{"n_head": 6, "head_dim": 32, "d_mlp": 512, "attn_scale": 0.177, "bias": "all", "init_std_qkv": 0.0349, "init_std_o": 0.0066, "init_std_up": 0.0349, "lr_head": 0.00468, "schedule": "wsd", "batch_tokens": 32768, "z_loss": 1e-05}
Each number is 128 + 32 x the weight over the matrix's rms, rounded and kept within 0 to 255. Layers, rows and columns count from 0. Numbers have three digits each.

# layer 8 MLP down (transposed), 512x192, rms 0.0734, rows 98-234, columns 32-63
111062165163103122087112084110095190147227111108095107159129110105138144124158048117104148152122
130177155132156110177137114159121123172151169078122115081121150101141111111160109149143172113103
165066125150119169162113161125143122127093156148119101127127128127084138125082098132113122132091
086121122125114106036117103141137173132102166064117079058089151108100106129146137035100105138107
139152139144202110128123135139186174119150086127120155085180079141158109057094155135110130131105
121118139189103143137173160068122099161101115107096125114129080085119127077090140192125125161154
138085121132102156121090123196159161081091165150097130164100136155142089181138161073124138070106
124120126145185150143114102095183169143185142174185130200164142184137110098104121128146107122110
151121144092113137164106102094110120174127137127102116108178091144146140075132140085122122092088
139072119127193074104120160144118116174112132122074079160123150084133116100094073093098142051130
105113140131119040070108196111140107101167125105148030153122135161161075104104128162122139179155
136087111084130121080134190106136177138104150106100119134094133139108078142136108112137074154148
173161216154127119132146120194065072095108135153150095132106169127164106149140144116123096115129
099177107165171134162193095137146055085103130130044112185174070092100120093089143183154125196158
144120167133117153118092127121087054146158111083076132041155127099113112115134152149078152187112
178159105155085118109154107117141147141142113130114178216097159130159110170167171150169131168114
095069124115125146156114122072154143149092114145111081133149087116137108191148144123115135138159
040074119118129121135110167139172108158169140127163098112130148065186124106120109059130105143138
118114091117103082074109091103122123164098090147123076114162139072160137128135143127121143099093
094077093082124187126124155180175142126144135153063140119124109125081143148149145159102102134072
154158122144080153157123131184137113145072157147157178150149082089148150103177114140116075190116
085128146183176102146117180126123149135082104138143170085140114058125129106131102063127104172121
142153062098109088123148150134105112085111138132121120090117098177148091162128114128168093074101
079207111133102058161156187126083084117130123082107110141161114121025103181074131156105183127126
106134115115174149135070180114123136141122110165064142095089124151133171083126108162159136133106
114122156154142153165154133154104183121163110105111130165189143080170103118179129132096119131081
156166093140129120151121108063169142110129145136103150141123148141165122081149078093109072098127
159123109122145134180108178057186152075138085154132172110092164097123164154156090156141124090123
127166140067141157156168107082163119088168115101117166137092119179141212114137099111151116126125
151172132151135141118076093126151188114129090119133135178076165152161160172148175126147112140105
106149188121140155105133131217144140148135129160120131101138133143187115098137122167046081122109
155215190103158153145181121132173170114145137184136132160138142131143110128110103101165122202126
128083118138135045140096148101085129099115130137140142095066193137114105136150121137106111133138
161166159045103108115117078201057142039134156139109149117128096114122116143135089144204143153116
140114110156115142097156164096165088078114147115135091116120124157146067117131066124146076133097
085128191145100197120152179105129192099118145121110156069151104084174146150115123078082116132142
127109062122147181109095076099121083172084179120106126130113065129141106130097138155105129096099
116133144124100081136075187145117166123151109084144150081144104083164106178098105169095087143135
115120193186115105144167100183117131134133140102087086091132079152126168184147129145113138147113
105143181157161131149133151115134080146128069089107083166188115146129081076115106079104123101162
119101108153163065118164137105152143196131127180070123085133163170174117165116087124135212077109
155148128160123163117103093108184097113118116161147130073126138173104105143082133136161105164102
156116159133120122147102090138125183130136136156117124147141132118178163133151128076116071156134
172103137150096078154117163167120124165128099137109140134101095130170124131162187137077188093108
101125152118075094159164108097140139114114091121168158207090132128140123123147152130109132109112
098167158132100132120159167102137168147124063090138115160102099083098136096069160113100158144120
100120073108164112156169170041059112101054100142153102121173114114166123148122110149150137115174
126061122076085127141177183170127149123111168108102124173093153144169132148128134115087126094126
117155113142140112130168100186140148162108096120114109199070136096110106161149156099110095149104
121107133128167078125153123075136182164148127157141125118151123138078144138152089141149065108107
135225107142122135082104129199127153125151126100133097146140122081155129131099105122115119156082
122206143171104121179120096169095089134151141069122150174127125095143124130186119116126071087179
135132128068121145094156101104100124081152088093085140119126164142146178114059118112155152161135
125105155188135110161103111178104072124104122117148145099129136114157127139137081186096131129097
107126181138106154153088093180106139140147182187165195191108104085157121125113111154121138118121
134099139086150153104111136122124175153120106116102146085107229144075086117101127177127128162098
123119153138138130135123093153082115051185133101103108057131157146157103033103085146112101156093
120113181102159175138096093231059103123157123077169095144091152132130089105103012146112085178081
141125108117095132138122155151129164126130113117125182151128136092094118114143149087142118127156
082174114100087097190166145124147121185113099148105134081120126117133120173141106139157112146176
163184130114129110086167109113150189107131194127121134114091162135160110056124149113133150050131
113187112179120157104178111135111122147089101084141201180185086100181115148145105137053148105187
069134122135123085079156115109076127162135149064151125184179151085160133137137155138113099194133
081162115164087118076106091143092116095159109148188148145193092134165062105060109077142079121117
117198114127113095109126059151088148108145191166103149133120115156180089144103166151163134125052
088153058148130134087155093115084134133109110109143120167087169106143151141141097155131136148098
103168100103127143119177191120090150112132111108119132167095187175109162148159175116087188121150
168136122135145178118092145154104156119164115136135105134136133080090138085145121123117166093124
154182114105112155108141112135143097125169099126118151100208096137131094100103156120025120121137
165112090132101123132127116106143130073115104094117151056172135134212154164120108132152123124120
110120176172075134122089149173090185137110142111146155108143154159090161107127110092141180168134
161140155169109115171087032100068130156089095150122118118173179082150131111097124113161104117130
072127159089148115070122155112129114162112133149109177120071154152139124151115143141115088124082
099188076089105119152152125161130144122147094064110114119107079152079140167158131090183143106107
139044134054187087199115164096146101054175116143109128088148147078137135127127143174120165123109
156128092140184116122157112132147071147085142173090168154196118154069102151138128093066117112172
149146148179085063177133146150118074191079137104150152166114140149129142154062103130072152123137
120137091103146167145090074148144104156139103155107157133120141184156163150128146124122142091112
156111089069098097124094093146128109113150096116119126061158128152127215077158092115171163119096
121128129020087148091083117219167104096164188111179163137098129163170116149141147144108123148161
071194164120126112129072106150133114169144131122106150116143185140159124126154163117122145125081
110134170092205113132090156177145151129159105126111140145157112139163108112048109110139162096125
094180164134171067125116118117129081119131107161152113119163125136122131151152140122126165150138
069079145185143163127149104152096110117190158142143122154095165086174104103137135147098116175105
108129139161170182101086126148167162147112107139119116141149094144121151131171126098160154143125
134156146063146142115104161169114143101133117165119155112143158094210117152127136032122091149105
079086103134094124139164086086056094140144114118121142130135135106109173142165104177097118092142
106141150110127069146139183051126043119131140075116091110146107177104106067116189130055087097180
114120064128142092103151181155070070107127121190103156136138160107155131099180147104125087156193
126176140131080148190163075097133119117086167112206084110149155175155142106127123092134110056111
149082149150199142111084159083154116075165092176131104119101099174122162255086102134141181138090
100134158154193119137104125105130169128172134123073197161131102168139099122163121115101118139140
101134137160125131125066152174165165082066097177130109103090160093109185087176122138147159124117
123070155101103143154133144140135108114127135080148096112125140148122146113126143182097129137117
095124171152153150123133105176158108110110123090099158106131147142122110135130120177132065096078
175199162105151143133072136101129136189129110117110113165102081147123151102156089076159129102119
122113092114154132083115169137116128115143170151130142067130164106174143162161108129150140145162
150104094166194067164107099136109071084156140160145162052185165162100164137087116116165157138130
112125101119192135119131150134076161115121115091128187108124160104151098107182178070125146113114
201141170136122156126080180137127153137114154139170224149171148107159098162123072124108124112198
052134131117133134136098183142068110134170112173082168112183154116114110108154157097118109125135
130111116192123161122113143191125143108101168116150117104177142111155102116139135140094120113130
161129153098161101150100105155103145121128195165141121076138080169174123124104078127149132100098
099096156151151158140134173086134130160116109117186168131148134131188141088103128109108134124142
116152127133168107125137121101109103096142076102139070121133139144158145135185118151158123145154
136106094115102118134136076123114108099147166098135120060173166105088145171134151143163184118172
168122181138136104144143129082097136083154135150139135129083126154105149137094090129091140081087
144109139094128153093165129166147169109179066152114172139211124135156154125062098157164098116177
174109174134119137140131159128217151149150165189160157109134104189096124140108149120167153103155
135163120096149204065156152116123096137115108089096169104172187154155111207162121088143133116094
146147123122107199107139154187073108113116174127140155142156122115102160104162130145123110094122
143110146173102079153108102096143171100118122108143124147071172117138129070151108173136093101125
064143135145137046120164102167105119161086098126074118174127130115151121127108131135134137145106
041138071102123116143115171149089088107114110174153146167151178150132172169086180113148126137118
118146148109106117145143133151151124154178099123144104149101157175124139092125097158129133124106
067158074106102095172134082143131141098111139103090121085126137068121092177100128141124130126070
161151203085130160121087145081171153065115130143169192107180124143137156156178199114136137106232
140106109104174186099109112172126157132127155196148085126139054125133128133149140082156153124121
143119110141090131145085158131128140143119194141123155184143075195102128184160152107125140193103
097139101106135091096107116117166115146162066065152136150101132152082095124102188154116123100177
176127112097116118148183129139144149127135137108144039120105161105131105122103116087113143079199
120157155115178150170125125157144081090132135173122141062113114115161093198159146124079099098125
140091144133057052088123124086139145101029143133112090087181136144072120131141104119134089145108
107146081132136075108107057099116109118143069191165130132130125163156137135085190138161141109141
086174111152096111171107117095112100140116151111068107141109168041146120176188122183145130118077
092117106146141182126125105100153140116124104119171095088184133165179150160152099123183146094107
144155136133114124096158085146136125090124108186089159163080139165162120170179077088136162125075
095118099134131102082110169142098081180111106053100175114068162143098146112112144091152181100105
131142097126096129164120133141192143117155117123100103124085172081094086142077175193157118157161
162132129125111080077175203113133108107164084139105146059140089149134080154121141100144117129170
098144164117092184161137103081137124140166156147171232192060104138137192059072134100119115144151
066079151181098079137190123068105118147114184089182125155123153079140188061088142143057154116116
136145130148165062081136118089117165129127151161050136167158079143097130177132161123128145173143
148127090163185143124137089092169154114164100109122113086163112144125087145115118168105115104144
117124151127084078129134093136089127084126154074157118122101169096122147138081110142126077125097
140119162100158087160119132114105187094117115133059132164141105150125053122140164147164098087169
120171095140150171130097130093077048106138163158157154125096172176172180095114144159160147145098
# layer 8 MLP gate, 512x192, rms 0.0768, rows 99-235, columns 32-63
131095129187156121134114201076154110167153147156193137170090094174141160069127097105113077135195
130139122121180054174125096084119135128128231145142164149108130134134138138082117113173143124210
132116151087123151105121033082082140134119168138143038156134212112175092152149087127176108117097
160116143166161131118147118099172053102132138074140135147124141117171133130162139127142165147141
107142141134150094200113137126113156101173158148097143167156127125099158113108107092137128091087
141151137126093061142155135104102146117085075129111105176171160134150168095124104113108134114127
130106129118116157194136125070173094118096057176178103185181153125146193072138089099128156162065
145130126102128114158224139132047135148160151125080078146159075121166162130066143124190073156119
058145111151185137085127169147143147101129136161113099123132096127125170113090146154195219123133
147153084164139169115106137100100148144065114194124074087060133129126181140128113129134146158121
099146179138113151159082161104097132108109147083149167077131062140044116117157153097117130166126
143156167105170143172134192092142129163079103108108114128116104162134132074131075124123151174162
117149124096114122068147123083076064141090123101133133120109136105095144059154084156131122159094
096165139101183130142120163139134129110151112139147135177093185121089118080137101184155168112123
128108129103149159180101104134072113147120082175116154106097115125153219104119120123100130119112
124144161101068103171082139126155098151077183154072118082137092155132167169089091184160088067132
197131114143174154162149171146134114168134167165157132097185122146100180139095139113148090131119
092149165149147068111153123122132100138148124143082092099176067126145130077085183122096157155192
136042078140140115142075152141086131114156148191184065163129155111128163158125153150116151138171
136113130123159100157129174099153147138160132130178140111160103083124075131112100162118140113069
124131105142114162089095075088129082144157172100104046101146181126136109154123146210177137078159
172093147155150163108171158123131083164099110073088148092124170172143082163107181165115115155112
151176150145106075122109151111084150117135157104177099194133172146128149155132092136173105172041
096123193132139099156080093121141082157152141133123148137099134138113134146117062200189170140091
157123096111116146123077165098103068115119099073135127134105156118193111084091159114130090115095
107116102126149145130162121094114096126155146122120079060091105111081139110186075112118093138127
078098174135093154105060087159085152161105185107139059113160142155132178111139121189121151157150
152078158235081137103085151138098128182131168081135161105107112130078083114169144167151073134121
148154156183133115137158137147190131101176129102104150106058093134146066106171137115110124169101
091145138123137202191121068066145136184168166148154031138150130133199165132149117082166064075080
111141090133143113115169127149114133061132137193144101085147095123075093155147133107148149140147
136148144139111095149122083033131121164154135097149101064125178132073094107108121120117148109124
151114063120164182133111109128088093109141080181135091139086115146164156110100123166123187146070
130135122057159158133166067121150138090119107119070142123142121125146160122096133078145140120158
152089169156164129133143107112143097166103205083135079098106156092092125140168133123143126177192
121139153153162232139127152119147117135115167128140157173134152187124149114091102147087172101148
117095057122156127147123163153065159149115175206160085093147109121104111156118117142162114135151
172155140159143065112145095112163118158173155090161143102158134129117131120123152090166095202110
100106168159153098149140129100189090148098092064106128096156068159120114133085126076087123168158
073155140147138144144171163069091117128098114154139154143148113087095156137167138124189174088171
082158137110122104093181133072164144134171141132152142128168165124104160104097110097172090071102
138101115157168151103158122150124128120136095147102152121139130128123102084131122130144120158133
184107139096124130183102077146131091077082147143130110176142182139159175143125066140101184077119
157112102177129119123050114150118105126148169154148142092157148182129190080092089105125163118134
133111107117166099123132097116124131151163144141185082112065147105097097129172155098189079078100
183144086079111100147153088163110065132142108166121163112134096197164107143166145114171152149141
116082112096130089159079131121170119089184102081151145133144175209078139086098157133167182109148
173139137139099148133139155122076107088107158054102165061144142140138159163117112171170155129103
085118124140143131183091169069109113141127045176094099139123116142122091120104121101133137152116
169129092165145145143115128091125050096176122147130162140147115186082126126079152165132167117214
121106092179112172140125107122113112155152192152152139103175102117134126122099126111125147138170
153099134171104147133117114178154122110108120128103130137144148126102217096118149117133111093120
123151186136089093153068163077101114119132129128123056126116130144194182109196086082146096165091
160085143140096189106075116143096095147190145131159129147152090133095154129146149185178123087122
126104122178113084151122155104233093189144121083146135083071152189092134093071159024110125123094
195142142161077149142036108173138136085132171166093094138112145138120095173095112106145133140086
130134150115108063086143135180148109086118176126091161139086082136091095137083151149161097124087
182109133158141150106153064074197044098108101150110176097110122117138178138138112151159105148134
136097079177161182114136175109186080123154105108120125141106132166117176115157140137180121124130
194096117172128124160121140127178091142130129126123175135114129151128111088143083147165110077105
201122128103169143128115159149117144114168139138137079102145158118114102185134137145181149094108
152161105159139128114113192093179116118079157128080173055126081138117104100118096144207166105137
113140198121159169141090117145106139128150126078174141160075077168107095073164147096140168133141
181148153149152123110064151123114070097140164077147087158145134158119120120160116150142125106204
129108164144140144142117102142119119161183085109133172098110099167151151050172120112159114149219
103111153134120122182143144170133165171111132164109151141156079164137108062115176131105083097161
184142137127184099189084156120159139156109105108116116097160207177166163146149144217136127139152
132137129149151141131110134102157195099135136194107117159106145161155108082079131125125154122165
119109143111123186170106129101106151147133128144164122148096154146130149141124126161118097094091
086164098160136118123123095102111177115109087074140144063149097116148162076150097115122153150101
147130088095101177185101166112181063130089150097123150131094124141116113104148173168154134172143
145160068167118099132107161103153135101148161161167110108100152142080145138109141087136114140113
179074109172079167096100143159115180112100085161099064144125187171151143113135140118121108169159
144075135127182169158158188087133177142130122157095108096162161121151161149083147182134118150154
158100151123196188138109094163081101076134099089149154097164094112037125083119140114214146156155
134117126116107193117150133168139135054157145113186143143076138087097155154167115149167133076106
130157146196172080155167203112152201067136140155132156101178095164132114114082179154108108135133
104131151082114117104100137131108092164130136127126134178191113095209106155106185071124182130089
124104107190194050123078127129087141159126104144106174125103117188079134125057081119115090147070
151114083164081129126115177081173121148152165123166204090122145143117075152139179126156136106163
085086110150128080145168119149104153081122123134075092089150114175048132127151131112037127142122
104155142162138076188059182079125131136109143140113137104138090156118208115185090071131158088127
149166090100206166159092142116085137103144134189196118121152103139132153111123149106159162116145
165090191104095149165101113102117153131102171151185128128085085136081134126130138056151141122080
151084155152127136100098107093166105143114185151158122106112171126137130208130128099117105127152
098096126031191158141074113113133098062151125180108119129155090130075137123131171069141131175161
136160117097144117127145113111088093119142152120076218080166167166120127096118130089127088116143
157133143162124081105089146112101066166146150053138204143080133161135141077112176087110147127159
138133158140179110109144050102136115126108158114156094109133172101131142163134136152120139129146
174128207144157141086137147146138074070195111106074139156141115147092132138105109161084165111106
121173157156152110158118130124124154132165144091141156145119107159135134091092161102102142150133
151114146164162144103121123097158156111103144182132135145148173169126100062131097092153196092136
136157073121092125166119128090095178130146155238122078126136150127125176136111205121196126116156
134095120155167140088123145099069176147176096174161155114120151142111195117117106097136166113135
118096140137112121104115098132134189111171149129116173091129172126051153095111143069085169150155
162151183120078124109175118128161110169129125139114136134128143087103186158131183150092165147107
129115110138192078122063119125125090079168121118140145127161171255045143136117113138159149139139
142114123114115148192080142068126108097124166124187150099217104140162117141118077151192213175147
191181159161121066144099113140172157170152109214154160115130102124146187159103141147209184125116
200137151126158147119191110112188150106149117126186136094101145133092143100106103195087114140069
097068087108130210157148123136142161064164132118123105183103146136129178143091092100115053134115
139094109120098111122130138152155120090103192143126233101117113116113114115106120199144171135149
106175179177134114111070148070117105098103123097123130152116044160122090146094136132138138111119
159156113110156170151099127115149119110055163183124154158180102105078182090102145111124082101128
132064158145154126153161150122128131117214081135142150180156117082142131091095128141124105105141
127096151177119176170165156147137115102145119104089079186207164155140099131112167123151139131146
086053139132138152173104062192114067107143180101159107115151112158075109131130067166129146132074
100123117084095166125091131051108123072129166095150144148121117198092168189107180151107177133179
082097133116150148095095123051150086199163154118121105096152097128177140037139123074109138150079
092119202085114156151164090151071097122117118142064148188135144144150126090133159143138165116070
133124132135077155123120168196083117157143078154134094112114162142122115167084136119119182125135
109099126112106134145208128078171180081166121149150135148130104153143149099141130136119201107148
118138114153138172122102104146181106137162140108130156079077164184109148123151133120136086115085
155127129144048088095079146142130124174165157117150155148115158101153099135057076117156098143116
119097130134133108144081132111109054152132157177061143099103084163104165147109073092145093116119
143134126176162149056059131075152132151163127134121092159192150127095183136142141143146162157069
087126094117150064182097098142120150157166099105093113133132123122145149103100138126150225164119
098051097159111157195131155142094111114118125127156128087172097145117134137119123143121185159098
159136122131162122142149104163159158128112131133143108114205174132091124064160075119183181162095
168068086137157168097148141094102128152083123104182132140117139171149100082147161103111157140164
140107066155122160112162103141152152124103110165136160102128104132136162075146146080144124125141
135120209103154086100129149161119136088113139184035141114150150119134124143055181136167094113193
132158185117154115100113133118186135069069113165184143076126047148123129105165160126070113136119
099087130095115073093074108137090092116157136167152117167148119118112162165058117181176154106180
142148108095090139158154091085135133122193128162160157090120153140097106146122081095166121072122
105122148114149131126107133123130100154191160110096179139116175143163139101124115133127107113095
176138105174231114147107142045125129155178119133122085143077086196117110135118068131170140096122
102130147124144110178124102166130079105123114101118097069125090183130167139104084131105157105081
105094164087136141148156184079143084128090120122112163182157110095101121142142168119131120145149
203097126129153168096123123115130102105116131108191143136140100133085117066117139156154141080060
110185093165157118160042128087186153155111112114154197101136132168086112094075139129143109088148
150137130113138116241110056164114152125160126093108147117110086098135118141184191142180161139144
132126151164128140117129134108190107104152156137157121104113152124128106118144101149168165065106
137154108145138112135083150083107127102121150126090096090137109122150139116108100141187098126146
109133175113116163170120183136131078172198123170211161121178114131180087107076181089136165199072
133172060132127186118126098128111163132135146164100140125085142128077097126105083121121166072127
128163153128169118126132117141109094094125132164145075104158208093175126146110135074130113124106
# layer 8 MLP up, 512x192, rms 0.0744, rows 99-235, columns 32-63
111126151063064129118091064171124102095155119123187138120124140104120159178135096140149151153151
073125087160151079098127099139107118086174087107166149145136117131132123098105091158130136109158
152139099158144110128116152210147117134149147089141157144175121140141184153144133111111177136097
165114101154100116143112154151159112082124119103144128131120088151141076124097125133147136091154
155137119149134063125157103135149115152113127170094091171108137160154140132096094202107145094114
106108088129137137087127064106184036150121127115118121126132080139075109091085162105124109159090
096125122171143136124141080128123164152119197129143152078100126153115141077121107087131121145094
094132127150107094123106069128119114095113123123089147102104130178139167167095111111089080154124
138180096168126160086125114097130127158091041193116124104144121115217091087168138084105121098138
124147124134113145171129127187123185123104071169170077172145162138130132129185138161131119091212
089145152055154127056085125134158122200136177149143148149053165109122081164149101195113095125155
109107082093124157126110186035152089133119069141142190164084142154128164065088146145150170105187
124151148159108149125146116150121142135151150152069150112121144165140218103116162146108180155082
128203116198105139091129113171062168116121104099159117123143126109165087098103133157074113049133
157118106118103127133081130122129186148112111121115113095180100111069119186151153109155110118144
107110164126117117145150119102148120100055063182128166078131117130124154133146124179137132117103
149162125111121107113124075144084224128077183087115136178111116117141168125133127122167171114174
208152118151143122153126109103080125141096138127117142125146139111128128112075124143115125130145
147175123073099110103114094115109070085143151092107169111145141133140104141122167091140087155131
137064163154141147130138065108160107147146109149139068043131138124169164159130104094135113096075
099126071071130131098121130118100143132144110089105094114146126121142133072121114166136085071167
164160120135044153122165125122138120135109117154129114125149134116125135105138114116158180095110
134078111100132109108127128153165189136135192091103088115097112122095136168116176138117163110137
114107103150077159136169097092145139122101139139137131094159087133142151115143138095114176136113
172101149168097148149147128136137153152182071092131163094084143118106073103117122116116100122117
093109118098112139122118134127123085139114151143162111122154169106065140164103042092160119109184
115129044122122116161136129142121137140137167151154135164142164135129118148046120142166169139153
105162128137132111086160109094132160141090108079142077158057148164170104166183146108146094092211
152147164151104151101123154183167143198117165120116101132107146137111179131101076121120137157119
138076118174125132117141092126154137132126153095102159127168131106166119139138111084138135111090
099094166167196108148133100108131128091122154093164088117161230158115094117123149137111179114175
126109119116181142154196153156134147115115126071138143105129150133154140125128102082160111140133
138129109137159155139215101141128074150132123097096154122136121154120196097128187081115084163100
164116123153125119135154112152157143143091189191126184115132136157110125140130178093098067129185
181070155087149086074136149120104105092162108117147144179151080114086108124158150163124103142197
030059138043209075139151071160080146130168123124157115149117181084085119074121110135129149142105
083189119176091097133178153095131120101067192161113099134107166123127161144135102140063157189125
087170152097057115135150099066119150118106128157095156129069208099134060213168170164090134149136
082164135109207126141147188173105111117173140107152160123180146144121163134142100177116110104118
135135180118098110125156108206099116157127155112124127101151127110168159139115126129085131116087
181135154105080128158130149100090118106156164148133112144123147151142091093200171114152139116131
143116095091128115184182189124081081113103136166090126113106104148101100178104184122138184114128
114107153127136159117123167086141146055133088163102155156124186115063101111117081167206130139155
111165076114109171133176066130121121129121096144124154081114168117090105075177139148112178060109
108121114149128093158122111086110139144126128084124170180104129125133124137121125147088062167174
126157048127103106130112151175095125094120185107130130111150123088148194097121102177089141105156
129102151154103118178084120110114204125082138069112089166088148130117207102155146064151082136129
096112138184159153118161091154151153145108080119136142111142139147141165153157128106067181119112
148128152115132146138147156115089144104146090147175126065067093105126096132118158092105114149096
150119089168144148073084112136130136113115134117130123105118171085169130165123099141148121091101
148097112103111145100158137156121127121114112138105114033144098137111121137126130148107097174177
142135142122170144176101102134133130132096218106171142153113121141144167091185053136109118095136
135156155142175107152140113079129099216112189179177067153095095146104147146093137083162119129146
171178126103109100125128158100084128113127173089075115083131208158063092129087208114192130164177
115117106102151108101082099180092113162178142076096128118115176147137120115058145161162071074167
158147130145122180198077122180118075156117116128166082098063167149187150084159144083089150099091
171131193108127188095125151104145163117192150194093126150079112125132164137115157115177124054120
133089143132110205146099144085120166133117121105103150063125096178128144094147141141102186159134
139080136085157083108112130151129129120137109124187111118149079191058138127113138155168133168075
152130113150154195153061162141086095159100140152123101132074157134106122040169060154174126094097
095162147096108171132133153095117087128170117077162134125135124135131204152164126063139119154117
119184085129185071129109114086122183046137166172149111214118106142076097118136128122114160108133
123121115135161143062154120143069100116103125127078163142172173154118176171179081207116154123125
110142117151096066120113185104206133127056109111130159147103107192159090157183100107073134139145
149172148114081084104113162104105136152071137084098085107123109116091086115132079208137154120139
120087111065089169154132145132121134146110159106120135119176152114142120098133107134134124141103
091131099107077141102124104132054133113113135116126150154052101141077135143160196167148117181101
143132114139081126124131132162120084132112181089143183125127123097099186137116123175160145129118
137147075103130142097145145115178174130152158115148145175122102100090129117157098125083062072118
113153158142121130151095204135133141167088142069089131199131132141136147136136180105080074093123
142150103123137063125119139150095103077137131142078150170170170140187118146180155154115132150196
079152169165103089093154132112118120107061112119145131157091114113167117120110117113083111128172
100155150114145128156126081122144163130120149129137098082128080089128142167139087136102149147151
121104159189110139117158173100168154074092114211100132126155108142102102123146126107157094126107
173119172069130104123103117130156138098151121111121122134138098126144088161119126169149166118063
086119157177180137138104141069128133144079150119152157116182064135108093119087094132123065140121
100171104082149114082153105130119127132094160093130177090095154116124177138097169139111169136119
081213141149158105138088125091142123127078113157198086181096133132086071117100145124158161192122
174166123103145143117113171104102092145225077099207158197156107111080088115089157102135138200216
102147097071124087208156159153161148121143178113181148059123125112051151155192069165150087135146
180178173158118147110132102094093128094113170084153112124142144103104106143139043174135086124161
121150075151156102120176141149129139083077163113124121150113134189183115066157120089080167165083
176061099074138106053043110111129158133113140132130111078143105188137093211110100139107182082104
096166089054083051116111173180127181086120166138082144140171110098157115104135150050092074142119
116124090092177073143125083101096132205136151151137086156106112111139117114119187208131131133149
130116137096140161174132155192151159196132178130176202084106146110130192156114203111149156151118
080071148132164111129110086162123143128106119107097171110081159100101109156078171085113065090128
127148117156170063125196134138097142126160054172150109148126153131129152106100156124161075136078
129129121141173121212135060084068198176119187127134138166125088079167132153073149138111109155126
036169178117226071145194059107115182123088170109062130152126159120111111108127134159124086155104
129093191089119169092069055145133143112072122071145144148091081106080113152136117074138099063111
098124125167161118118157075131190109130178101112113129162136162127156113101140154135095098096111
123094138173175186139138126130143143104131123134122170122139080080116112133078114120130161113179
088146189129136100100139140146186079117162152107125119152167143105164119125178118119125164152074
201079117190185134067126104110148078157121090148174121136175099105157148108117148140094144060203
157126077101066201123133099111191095146120121069140083208126090093170137154115143154113148139137
157102170166126157150135107071170155142111175208138159105156106082198139078127133105110095154099
167161121138065130166138100139164096132135129138125131127156056122119161144173169123135122103154
191110135150087153126093113109126119080129078126163109145166164168107108110119105085173154099115
239161173122156105147109171070119157095064130086092171154136136132102137182139104186156074094100
124113184161136116148153067117161155117114062122157114142117115133090170081100159087097124139109
199112104140110147185134109122186119125116115160135180130101127124151109141106097120155149050147
148154136129123124121169166090157133116113135187169172099039185109176144092146114157095146104097
136162075126098181152154137128126101123185153152130137103146135095174143152112111110121111092062
119066098135126107193144175122107085069114178187118112156120091132143127143102111170131139177107
108225194125114153135108121094099120104069129150068139083126143124136203158147098108139131060145
081172127170188146057146129145096134117160159163148039107124121136120150179189111150143108144109
123144135145170159114167153166120111101130117153162099142169183160099142103043127074133069108133
140022176172131181186107107093136111103123118095108091137134135099104111155152118114146124144093
108123162191119147123094123085102096162156075171120094140082137119099111145212152125083079186147
177170110200107113118150112110106077108138118136117095131127160130117126122115135141133113148113
160181136103129116129114115118149139176089096152126089158131072160184117116154137066080136089121
127097108152187128060138115062135108179056118165190118117129131092133107163122119075090129160112
134143152144127076067109159116137143129131105143086122124145149166094083121133148148080131116139
112120111135141149095112201106181088130147133138106149072162121240139135148129096148133135105140
122148128096220110172139103188106099070107089121100116125171178211093118104190115168136090119135
173107078135122078144141155157088112076129073169090165188143141162149101121124098130085153152151
111145070125069159090145101075163115116103173157119114094154137112177147084116158159103214153160
164132161104120139215152187125154083167132111164129080128130142030109164144117102129200105078143
164100074090121116139171174167172098111180161124139125108103070120112113125112175157161081140113
143122072113119120097100138165156152073093119129158202112105176142104092130147132149179119111153
090099131095141103130169153146110195079113134147106093162078110141173114098165094087095113099121
129135077157085122112110166123091156152112130088156171095100139152099130114096179158105124169106
105093122097085109089071092153075113056166160107159103159147183103105176176181131128167147039153
118108097177172122125065122099170168123101141098103072135076175138115143097156090112096081079084
128121110131150122164141127138143081162143085170103155189120129168129121130127098111124138116042
124153110059132118114131175157127120191163074133187134127169073191120154101140129110140146133127
112139081131137160138150120130072126123097071161139109110169122183096058121097182187065143192113
138100126130152161142141078146094125134122134097127146184164163131073150097161114122097153125114
175116158074139101154085095124154123107127146176143163064137063111196143138044146111143091176177
122173156115091156096135137137105170138092141142210126165098028152144074084095114178122165145137
118179137103097081143112111129125141075101136181180015146109120183175149110131109187159106113119
086100104151143197130154129115101155136092095111126096192186106209106075107129118135132168117126
149116118096111150144095093088097120145105110104088065189123112170166124190155113125106160150161
147191139124129097147091137147156089071086127145128173117126084109141071181132123127104146135096
192163090170141098104129053124139161104099146124151076099151086169107126094142178128108097191161
098160178101095076195117146129098189125163124173165142131129100140106092146151108126128097152139